Weights of a small GPT-style language model, trained from scratch on English Wikipedia.
Size: 9 layers, width 128, 2 heads of 64 (1 for keys and values), MLP 320 SwiGLU, vocabulary 512.
Training: a variant of Adam for these matrices, 6837 steps.
Each number is 500 + 40 x the weight over its row's rms, rounded and kept within 0 to 999. Layers, rows and columns count from 0. Numbers have three digits each. The size before them is the row's rms in percent of the matrix's.

# layer 4 MLP down, 128x320, rms 0.122, rows 0-127, columns 160-239
097:513481474487556503572555453496499520597513516535534528530493476543467480537473427451513524514494528534504463539552565498502506497483543539444512512489529474551528514499489488491472532562452511496424500473465501435471446497409502512432555521
096:429485550488437500543498486533507495533441486476461456499497541556468462577511521568487509479462523609445491527507505513537458480464542483560469556542441527537454461516482485462448528480506588486541503519520485557505548494491473411457478476
101:483457465528426553434553495502502519573566486566427476517538542461542460442537548510486502524492511497514481495481506550499538446414405518462410526476550536531533550512447537584481527450500485478456547593443522487532437482518486475520470436
102:421566507530506474661528467492508529464492485515500502587618523443534440465456483441512464565446473431493517524470527502468465474524532546449484492512491447484536460522518528502467514504480491488498470460488514515555486494548520509483477558
097:560487538510521577511486464484482524489476515506420453484569462503498522503483444479466469472510514465529386533548534428390508490487499508526513447446487605499498454506529483522510461478554468551562491532473486499555406519536494500438551462
094:532516570477447456547437541490484530476505440448515481523493549465490515539528502530499546455508519486462453510538530503516496613530543479520436538549506528444461464491552486471503468450490544516510485500497474507471397511503497470459447518
099:506533524484507501497526494559432471490510512555561478500515541510465515525513509500565512537493438506536446559495397518513477484548497461423489472524442479567435458443536518574565450524554466495469450500520494522446454430443463555488503491
089:537517521496526464485515522448489520467553497462476498478503501480478513526543479525597462532479539492481497490550507519463544499498478520497485546518512494476527541489480517529461469514487530462517478544521516419577470420488495489516510504
098:541504533505556579453528512493452528511543508488513467530510510535458552504485519519520473504514518473483493619562516484463497458544482633586524489458543502559533555487504553534528545487561521523443499505485442428493524469485505455474471497
111:523494468443466496505554465536485419451501497501559554473489497495473446482503538503509481476494504526517403509473466550473486516493436413401465489420444465556484510467525452537574500506533486457592468453515509526494476490531503502479528566
098:480446455552525549458439478459473538510513477561424489524454516470465490455396429461491448424542598496495467519557522526496516502517507490481464525466562464513499521484560541513501526526480525590503496468493497493517437459440527487531461499
094:498524544473540401524537504471482562469510582475487482411543468507434409552558503513461480439526483584425526492528518448463472455485531581549520518548506485511502507557514558529492512531464488552439458527525404533467457525518509472546463497
099:507495441483527519544503483504496496559520523586556518468488464471488467525511572452521492473505478486442514520507557539531505499500517526518465490512545488494478482528537464480483501424492499545489520476574550466412475491538500503474499533
103:513481559462502511509606510478474490552574495478518599509454559487490500560516516510474565561518500468483470527473472540498526505502519513507504525499434475422459435423475501509471473468539530450492428445426465457448432473572507512452485522
101:485436533487516569439503467486476489467481481497437481523538487487560479432476571523496468507443548519477491526595549472496494496511516443443491511476439503502507516527546458543523400546457517527488517517516579526478418467546500521494562472
102:515517535536519508549462465502499547458454527540483481477488477493355510492531545463537455520544534472541452477514350494431542534464419506546466464483426481478537528511494518554495475511515547515528538507558504418510483476456422445453537489
095:495540450479532468446499460531485490550565470437536517484524486468512571524448463597540560518618494523578381447466467462500518454545503452532522491511440518561467488505545500490500491551479541420538538522547498463422537492552538498528444513
105:564518509476556533436487529436391504528541547528482436467464436536485478529507480553517533494523559460453499513482539542451510505527520428450515496586517547469425473487490453488421499434543478501520553407462500517488455536512479513404616507
102:537495451561519513491533535472476497496451541496461612529466456507512466557475567484514487491485492487560575454568508497587510478476466429500475498457508510493418468460565515474563462475500499416423474431525515535444497441475452515522518579
099:478486519497445509524534573441586500500468458509462492508491577547471467487469572595516543431550470516525540558520478527456444518559470464537480492510452546448427424538508513492403504489450476518528506527454501501455447471450453570574447460
101:541511460519534503493503492510524505430453501499592464501504473558537485434500492529468438488468548458511529510500498515596528609508506539510542500461451494504589484476475483535507486534504474531495471548532446492428489524522513523475533538
096:535451489480506461530459527487479488524432448436439512417509442505474536562486556516516521521491477551520465446497481568520502505546611514528531527504423408480537511485546480484537505442455443521449443531505527478516496479549510492431561559
108:430480501441469490440527519512456474460495547508487513471470502557458493497446477512474524521442497444543424473451534537543581398525500518530492582458519463474479519446522496512530515488493480521517578520507463542497507513495495502536496493
101:456521501456475502487469517581517480512494484468470496457486507482537475533529536538432490563574524496477473456515543516544518496513459435475522452488526481524531573510486482529494544526505462482477543519552483460538474545551501582489522486
099:478464590500513540552535516503470529523513504498509552477523538583534563460474428487465479505484437489478488518466486493462644528436497545479497465524503497477481498542511482531495515544485508566533506486499502528462529449510542422519483459
103:468512497566510561471493515536545481448469465523380510445454469560504526491519470549468490464427489476468559487497516434536471417495518556494499468541521436484511541587493510460507529588510388478517523476470521591559417530461519540493534509
105:495490480470456478492528489464511512481478482577493562556460491484482509564485449543501568525537520442517527547471551491482441499527534510492447473532492490476508492459529498464544415434536551497481515426465488397603462431441448534501517461
101:509456508503454527515486553460563541497483477583473496460479544496536506419583507507492431500485539484508495422480502490491516503566483478550503507459513580484519424526533442465526477446560485444527508463500500486464421484506494557494598533
099:427472447405503472450498399497445391466363545460497488489536449515485502515425527499556446447521490522441493507437520541559456420450436521500506475484533527492430539528533492542410498463478465488557493515450512488554514497484547481573485469
098:448421579498520534519508543524492461496477497489523469501532466511444476447555476500448530542443519475513529409494539501518508527458383525501506537561546551452505489415544552519467504566532454496443541536522477569523488558405520569529464504
104:519553453569521505524522463486444560470530575509474508489496465570504505451552430369511524569422538484503557442524443478448528473496509471505469456524509540507533503509504523515527583448613466485499507492448565541497545546452447525551452472
100:598515467508488538396515492456481476447515466512500512464481429630497493457444502517455442489523459497505512572511497477518524458553546549502540549528472494481539573526494517549475516499445454529432518473520456596474533623518523532501575590
093:520386519456520502498496541415465442515564443414451470513511547436556518431459476506485459475514523421447555588497447438511523527556555500489443531483383506495481468381484486447545485533502486513504523570477512506528549521474494489490539491
098:532488510524467516539488521478514528472445510455516537463453570462512542471541500503428528519573491553476569431421570484491540546484458532459542488513476472485556507446533519471560551513484462532506486537573504499459511556615553539446543555
102:534489489489513506476543477508437504494494527489522493532475561445557509463417480552493532458414530536553556454451525556512479485629501524559516561514533462536588462454534484543438499539515473506569502507575493449521545550472535563543545481
094:469500495496528503478528556508485441549524449424542492547505421514508529486554606498368528477502518551472423427497471478436463522551556419496557487538482520491542492545552394449473463475546475470530511476552511547463537472539521532527510489
097:509463494455422551487514492480496415489544408454526452509486600445557481460493561493496493481458524484553545472521520510517476514562527543581520556503489518497476486485473511474451443479517472477468525519574550425533504442469483473425534465
104:542459511452563581500480455520502474493566512502510602519467458460470436517514547442494489538421594444471528496518510543478480424497481531551449529510498572431522550525504564447466596489570455463500517461477459519538490559467569491456459445
152:439461481543456549540485491557488551500495538517495447491419483490505489469433446515514500488512420526590537507474528443456595468461470533571505591459473415560518563544439511514503477464513539466451542512517470448504494540455498440543499440
097:542474525519515550550479495492537519469501508545426458499546549462562483442525522495468493539542558564547535526509488577486487427524468464508529519480497500545533575511494554481486522475474466533500461537589465543519542463486524500517508524
101:510436544434513526561511507473454539462508543511515457557514469440516506488501583505451467494522557525444439437445505501453513414499519491540509469590514584489527463508540532530516543447506480500534478538538530521516552626482511510474546468
093:500527491452522563494541526461508495463428456501534495477511493500503568580475528451481503487475528581533498510531513531551493506539460502516535507507471542524534519473421532531537525458469472490528491468507511568477600575502471516422526485
102:508479477427485429574512468528478387459548552435511470475465428497488483496435531456451521534548429546511451554477452504517508567520520395494530449481466495547509537524364468520549496525518503492482530540524495479555499409500426490550542444
102:491464445493514513499519529506517500488473557493538376516527455504577545447469507557470510460500456543524476500501517562509501544580482474586480536562551477569498514464497508471547588479566488496541494458472508539476570547602553518514544575
103:433535605544443494483650422510510505510590510504517425521507476428526514527506482447493473477541425560496455433485508478499418492487544418574429567496519506509533526549501541506474453497539467432503480495454493481516496513476515495535477501
090:548518497482581574526456481436477471500460441413456516489500521507573603521449585438489518451484546483503503545499478504506501505438474509466543482478448452427562459554437534475470514515601478537495485539545517536509514483523543506455565510
102:405520524510483502507503434520517558528455588556560523505523525487495494510508509540507534516514510495470427486407465502564554510414508533534485550517487478562516460539569500574517401522473521472460545511484538461515484424470563429467536554
094:388484543446455539528464506507484496481502513439457515473470552494507492446478431495485565422453461501535498509591516472522404555509586540462436481406457477499471485541543514459486512436568536528469499502537536522530482520484497511547534591
118:444476489536449504532551564487609543416468494554458485527509471490506403514479440524492554475515468514502533503409503440522518555490533490550511531500462541527542462497514475513476491537496502490520483579476527433531425509508535496566455439
105:432399474466483495457532480535546551504510479424498515542497496518467578441559518513475509482498447547485459521517506501538436595444443507542475548467533494600469447500432499509527423507485522504512541526523544544520441563525423512491449499
103:532517491440463493484509512512513477508552513546479517548533534514504447504424525510469501488521544513451538427466495452516545508501451571535442482543480467613491517445478484523547495506429450485400526513512459525529490522545496501506463557
100:522537540532530547514471522529517499486448476508484498504478494497560457462543501512465453457517428514531565477493548488572508531498525472456452486446523488554454499579518523435521522545483626503443469462584516532464506454529514535497468480
103:476533510540533457448521524435474534513450410506530527514500577490487453522532494588533556452431411454562486534509455497483588456555535466510478586473508406499513501450534521496577502576469530489501500501470477465491540556462479482483467446
090:494490510605447488483512430522442503523514461501482552482485475565506562528516552424496521532547514454524414469509536479511489506630426523450462502497516450436494560481515538427505561505434523515503523441512475462416471456512472568470449522
131:530455466481476482560349459535476522506485525537478485410476536555479475464486488555514529472518472547541579496458476506489532476520490494527462496549469510562510481516443518514491525469484519498515512492507502514495484508468520497588448476
094:445493485558445438577510481500510541458481431457500474587485499582500447511500499470536418505505570495461543591472524528508492477540522557505582483532529541499460472496497481555454541535503449458512566488472465450474504489531523504485515601
098:504499378517450467425490557440555519548444453481470490497550448516421455440499461529505541450470444535499450461559483495506531442531492462446481467486459527496488544498422539551537539468477502492515438479569394549507500462509547539525456504
105:511557493483467521552429559516467627518513584479475463500450472508489513521461534532551538480481491508547490499505494512513543516477538523453493535494475469478483476518563525491520490449570548570480535554497571456496446472462386491509530540
087:458501512507539519451493498480449506533493465443490574496522511492534450505492501508444466509461470570546493588544516452493505494509445568481528460546470479545530489557454513574545541509468505512503530493612551451461448548515495486474507496
098:516478497549536492439482490472531496499562525539458464477596479488540454479486500526451514565505545486522488519516477495498476531551557546476536502524458556476503455432520466511553492550563529514530544579480509517518564498478468481522512487
097:584494524516504452472500514475529491482517481392535522536537517499446548567517469461476455532495398504473519490604568520531478510527503534521501497549465461533537497478528513450499500434545518468466504534488491524498529520498519524550565478
094:469510565543435490419523500525549447437543533513506426491530564645507510535526481531542465478503497520489522486516544516550569558480507478489549480534495501527469504475469576519546540507490434461490514508493511456530498529490422502541438534
101:481474476557490514447422535463496563479545520495497564424454467573481558477539503469497498533597537505449559492518515465536504529499520516481518521566511446513493512511544476508528505529389533469486452440495518456462482454496427558475526479
104:539480480487515453500469478478463513553552547539503560497504468491449505474522544504415499500477493495487499480494477521521542418439492516565566475451489545524506520548561565520577596403547520488418497496490509517445522501502512513585486579
093:511458448572426532395497507468637461435501498525520426496501545522559487481523476516526454471520492473580542459522499453513500505478538550556488494480475533533516453448491489479527470519489511489517490503421485509523540492494492473528457536
104:550471525443464572551497506536538550497457517457429538528488504527423544464475453485482455537571456564534489526549550457512481480451514444443565483519555508517446495484517538483532543390479595487568493511519543529502480467588488513551487540
099:480436545562497425529469549490478519525455433518546546444531535509469499404497481499396574505465513439582518520545456464492499480447476436488544482462494426470479435457538546539567442485532466485449491528573508566382438503467506444513466518
097:497454438406494506505494502564495512541476525476536515475428485489541463538524474575518517537559497470516525538429476501510508487504572514491545501530425441496472520542492454555535535441512458479539503522453551517478552525515531524520517511
099:467536544454532513569481539540429557472533434455487485515501492397464503525443434601553440435455467537497518432499510498507509451518470502552432482463498532496465523495515487493473510474487491464514497424519454508515522536508584499524467466
106:580501465503501506372461546506521483534595454517387454480467507550548482519458550510476510497474461530491489470535500507467535478520479528434460474435471426482544510444427498464557464495470483522453510493449489449585515487487489562425504463
097:515428542526524527439487533494505503536558447470496434493534442490446484485494437539577480526468476515500510489555456495479465520461568512479488571472514480484504503470506525478528459462558541457466583494505485505513443463516469454532455512
105:501535603494526489474486496528513487479463481481559464538456394494463476457513507498567519508469497445475517454508468494508499470554507507602484468432501507501478547491473510435447603542468500477488496381473478458530548502492502462535406482
102:464512460543481530536460524483568572433468505555523392474502503463489489480520497511555537496501532502558493455474505466509474528521527475545501514544521507456512562488487539522545465498477552491429577452473436502466433537496443525553515490
096:535534565552473510548502469484485509493488555484401547443544507481499483521466475479502505495516485435477483468497509481523529464450510569566528475493507496520540466507432560550410428443584477430537538516471409577548490540489502512457431491
092:505469507519426558475468607514584477551502557553457495476493535481529447482547493525488531507565523560495513414532528523537514485496484530456488458537514409496442492523552478502461478458470514448454474462484525521503510541481469506516431530
102:421477481477604465530534519486457491544457447491524449441492512537517563486482497490458520476455431529538496519537517508554501508447461486499526403419520558422507524506525511475483527525500422467461510468506522466523529547528554471566529473
093:498542492523459423559526419520512578474502517492524494481477521533506493474458467448457449484506438495495533488498583529460439467517515488523456516611443491540396522530536476541522527522553502473471492424427484498489499497463544525601475522
094:409561460545403456487534479516465476441493486548616479525511473473532505469518501516499524469527531500530568438462522526540495415550500468526527479520524522407517530479522439486510487532510478470471434518506527488647503537485499475509517486
090:552482556518509523461525480555463459526532490522501500505477582510489461504478498568446478520451497444559468510473533528500520373507456458542502449552480505526471532549444506521494525493504437452570504510459533465509534522551483450475489509
092:535500509451502496488472445503516518554516459566590477561517507543481529461514448485568471538588458478497478514533541475499523537541481491532490589446502542527568494542533512519403496608523457451514508514515531449487537535499516451605488496
097:481460494512478556459433455532562497443508471537537495539397488554442474509471550425534467508404499580502546485575559418544516485459561412545445496528499507517517439520462542446504484529441480519496498479511474456527497546493459497441464493
097:508466518534518462518463557467495473439555458518472479480462387464538457500464506539529554495541542562516504517500553517508575546477508483446462511521531530539548519476459493449458448526488461546491490589522471464529467504487484486551489458
100:545472535431538521414522478628492501591477501573472526491470509453430544468546498460458510528448508486533496507472474526508494487490541504485525522449474478538548488471546567539506516569513577475499591513533542473510502466460486375437509484
101:477450492497511426511458503494457521498380507437484521605497524459454471555595576490499562489470476492490491467503420547516512540452501501529467466439399432486515504460507598447578504505533463490432434535458500473524550465502549431459478481
103:474542399520561526502540441450474499538525520508512476504495461536553510459490491459505455580493543463532454474490548548425440477474480498444499491555542522527470451477478455502571462462502484504539512512544446487501514487544483477416532550
098:469531512527523483540473605502501468542514498557512502480470461502468532515417479456550494460535472539507508475461502433520520489460522497445470458499506509453471491536577476553516550491483483509460539494534480508477499496498482540493481505
097:516505456499473468440463522494558531537482487500492480503493563430481494454495470489482486538500513470548468504509549478529500467471543489443503433518523499488528449560509548520483497578406438562517535496449493459452508536516472438488426482
095:505412528500513504502477495565509430469456427497501494510540566507544515496553449519467449487554520617501509494524452467509530509508502521468509502520520490466483569475535495538489498589542490459505447513449501495486488584488520529484537475
097:446446567483558500470460484491448526435494466486470509430517464576519451553508487495380516514494479459542480555567554427521468499473470501514503466529540445507537625526565485535454536471449545516496508570538546478464455422588488516561546528
092:518537475450535482496489512499528510539545533457514441485525538510523500468504495487493408538505515455584510507484525490518528451535493491456547645448542534481500499550559480537526473486575477516512580531533536504414515582533492450462461504
114:527516544469475456519520474511431493544504468459450489511543491499547470500493569480536456523503492499473500511440567557514402508500544565511505487534461447470521518460485462444455471496499486547492309506468506540458488519514588607447427463
095:568539514497515467528487376535489535464514500544456471517527557522501564530549505439485516484480548469493498517539531485531466577460543515528538478446515509469544570466542504491476511562609548512503516540520480537454466542454498475481564548
096:514536428466419447497455535556544547480511559491502529550500506508545518484464454520485541527438547524488511426491495523517525472446490483516458466586438550586425461457566473493494497478479521501483512509451394501500477514480415465513492514
105:519481489484525476537480455455458518490445390485533519487483449531552501483502510446474493484483509546492484470525485548512500484540564418434532521456458492494493557472419444501461484536414490534585453477488423464414491496515507533589492480
103:542552515483532521459543456530435582532525481514508508474453537505432550414507492488436533531481455538546464549504508491435548506516533422561570476533548529629492485446503572419496482500535484481507477494537484536501508462456489469497484500
102:541531486477523504537524504497546563553465543570523554458485536456442490512440470496431514528438474486499529538454495482446530444449518508559519558493435514521531514500469516487562485520484536517573588515536466444481421534488504471513576467
096:510434538541542440438463551507418524504516473554479558460498496591537439455521488535455477518450483511508458443522528460539513530546522461529535467519513538553559463515513471512465551512490512458514496508431569619429508465521487543513574479
101:532504439493535527439553526421475433551562538482475508468581471479537473492527515504398568546553503477429502493426542472483579505528499475542554541507494445504503491482470459507505500458537522526480391491475454562453469481522509475445501489
105:517482468513519535542494575465569480481513519482485513526524515504499486432537507387531486481456540483509469485535591405504518534439529525449400581525490495465483534544493478577521484481525563459484510495504571464455549495499504500574491498
095:495585439499450552471502387522511524466545560497508461464499542456493636548502518514511465532535542476522424474541481471503496588467572491505411485460503485455480429555612457540535465422509530466561475491438541434440504589526459519541484485
101:453438483467512515519493492473579483487465537466498540506438518508506471477515513509476535508489512568485524452516521526504517520479360458470521480512518473512478454528470478482543494515493465450531501471551533413520477571523500473477526474
097:454553500442598565591495418559438531528526482496427444488494487511471575458504475439504498459466400605514499543508501452473513484505544476551519515589602520511471504514475524515427464527490447559462536522497512567557480468488492522524550479
103:516434481463462448564557528496538563545505514569493532547417460514510417473511547503501494493519475530451505556530465521500525472482557523565474503522535548518553495590547509504447539462447547429500497447546441470483451469463569561541501580
104:477496488550520507587510523518488503545520476459481486508512440499493450535483535419451507581522432508504487566486525524427450471490474499497503487519503454484483400472574479505539441525514509487485526470468525495522491450535465510517475528
103:472555486494432457494488490529513452465465495519470439513495497444499478518574515523452503513513478517525513495410509501499524475525462475569500453551568531505522478527551471539516523543557466474470479471459406586522543530540478502543473520
100:542473502479422439504502519461519564554501514524566468523474456394492544480531513541600550582452507542395502450463524477420490503551520472482513537477431524477483485449448414472454481539531454578560484496489501488478466504464517463532494437
103:506506493515525518519473406515509535493509506473454550445530591402512525494446516497479459585487483452493525503507564459592473509432506443505499530507510498523510476501595557526550441511450531518481461505525468442428476484448493477519555476
096:558466403484490556542540531484372489441557519488515448483511538405496545435479508476517482532495488552506485439498577562436474414560487488484515437501511514512512586469516539525496498522495444572580487494495547541508480470554499519542516493
092:509506437621426480541494515441511456487514526547524548418446506549508483512492474446541541544458492458506504547474542548539540414447452503499489563545443469496518487534486495488518438469471555450544533487541434510537513394518444481483485536
099:432471514445421448495533503476490538480465481485484518508466482495534557564424462499439474415524450521594514496462477511500539510550462515456481476532463471474429516408507477466478540497430445492529525512465518526495530435564523547524497549
097:490560535497504537475560607494461484483522467503433477519526484483557479504553476470516550496498513508492459509453515476464566496448545446496484500616500496426548487482519435498498517491571499508522405528489540478442539504467520534539506511
105:428405488561431444484527508419500489519420493497491572437568501470473492513524519487422560436510537514516505488565555511478499561507512512492477522478478427440535464458482542470504561555544520496415506569501493508505504536447501542518504559
090:471428503436475563554464466448593554523507516508493482481491472475444527434450521521495489483527470511497490562541551501436578542498483533482537459450524505509542489514440511576534473508511550541494512523540547367491448547490486518543481476
102:542459497529528486450518530560477503447480537495578509526480512501421544531475559553525480399489489499512506526488512535574461483511387512510423499406527470492492496480479516399551522497490564545565497527517556476443555537515461532522505455
102:490585511469448508506476467479441602500492525435379446457483470500558492458520499495554489475483492557497467510514507535515571449556539551516509591491534498439459499575463566551544501551496485537495571511542461472535449492478507560574529501
091:484550462585550447507413454467533518585434488444464499563532508507501455475556449576520536486517535481485516547511541506553484520539519540532507486511436540504455478469564535555537468487492485474479538495473427450496443545484475517566442476
102:493503491490531468479479535598505469422480495458494495548428528529512528387543521500535561514502467466529531492497521463457494474494540490474500567479533502525509476504509489535449489493459553500465479535517446473538517533453437530571513490
096:520510557459431540468492520529513511551531470448473471500518461444552516506563471611552522488453486508494495529498461452494475459537499393461460507529492471520445475540543447474513405398504555484466466524435469481482471493551526540462516487
086:505478514495439605494514470567533491450445455494429459466532525525507516429488550538439515401491509535528502502557517471518545554442531501524554486533508540436440432479453525442471505560508544557502523460496434495516424497536565481502546492
094:500597541483503492490510436545509474531541538498491482442574508575536501491514493502435485501512514535447559511486512475531420473459503447497523488513481495547479515559509476480572528506454407601537501522564458545495500557544488527521429569
101:490519462515532469431472488407495485494480488461476480477440478462567436466497416484522559451517478499521547489490571471493606536540497504522469502492494500590560473532478476535474436523530461475459456546536518503493541508558519514520466527
098:476543537428525559474482521456542461508474554423508498514486577506488565509451552505487444494519483510503469525527525519606532430427530499492432467429549442448433500440523475440484514548480498517497549429461455547599518461482508510501445565
102:543509510506465510474560506489430524568469498460530538529482541502403464444513477553570514522534439481507447544513456573520531526528506523475509493486451521539604450494509526438504436450531504470438464531500504478606464488473527410505556545
104:456596503551468415483509493485485430507511481582527554602527542528552479454504440519464488441457523510452508511479538553533534482561539496585506502470470530575530496512522455495475520470485488486485504534466439528612464510488489503482521559
096:482472480570474539557500439470569464506474474527480525460376465475523532540459468520574486530465529460573479438528487491481472496459474505431506506518532554553457519513544550423549506532537474488541463460495425478531554483455498461550453489
101:504489489543543493467494490500466550449458476513453423435527570510506532524519497515492554522511451516498461522483455518521517496525442477501537499527412489507511434505511532560475507495496509496507551465485473540453530526554543486484495534
097:494541526567468456511552473516546524612545535501477523432486486530532518524482514473513526466502446540485466508546551526504420537528534513487499589462406464492517510487469507493491498603490497436475498469503465515416480493453473407496463448
102:536545533549538507547457468553507491472484497480446484478477562485470531538470427455541539486482534472508525518509548422487508494472510531485508587570479481491456430511540459506492479490621438538456604510484488456482493525456449448503521554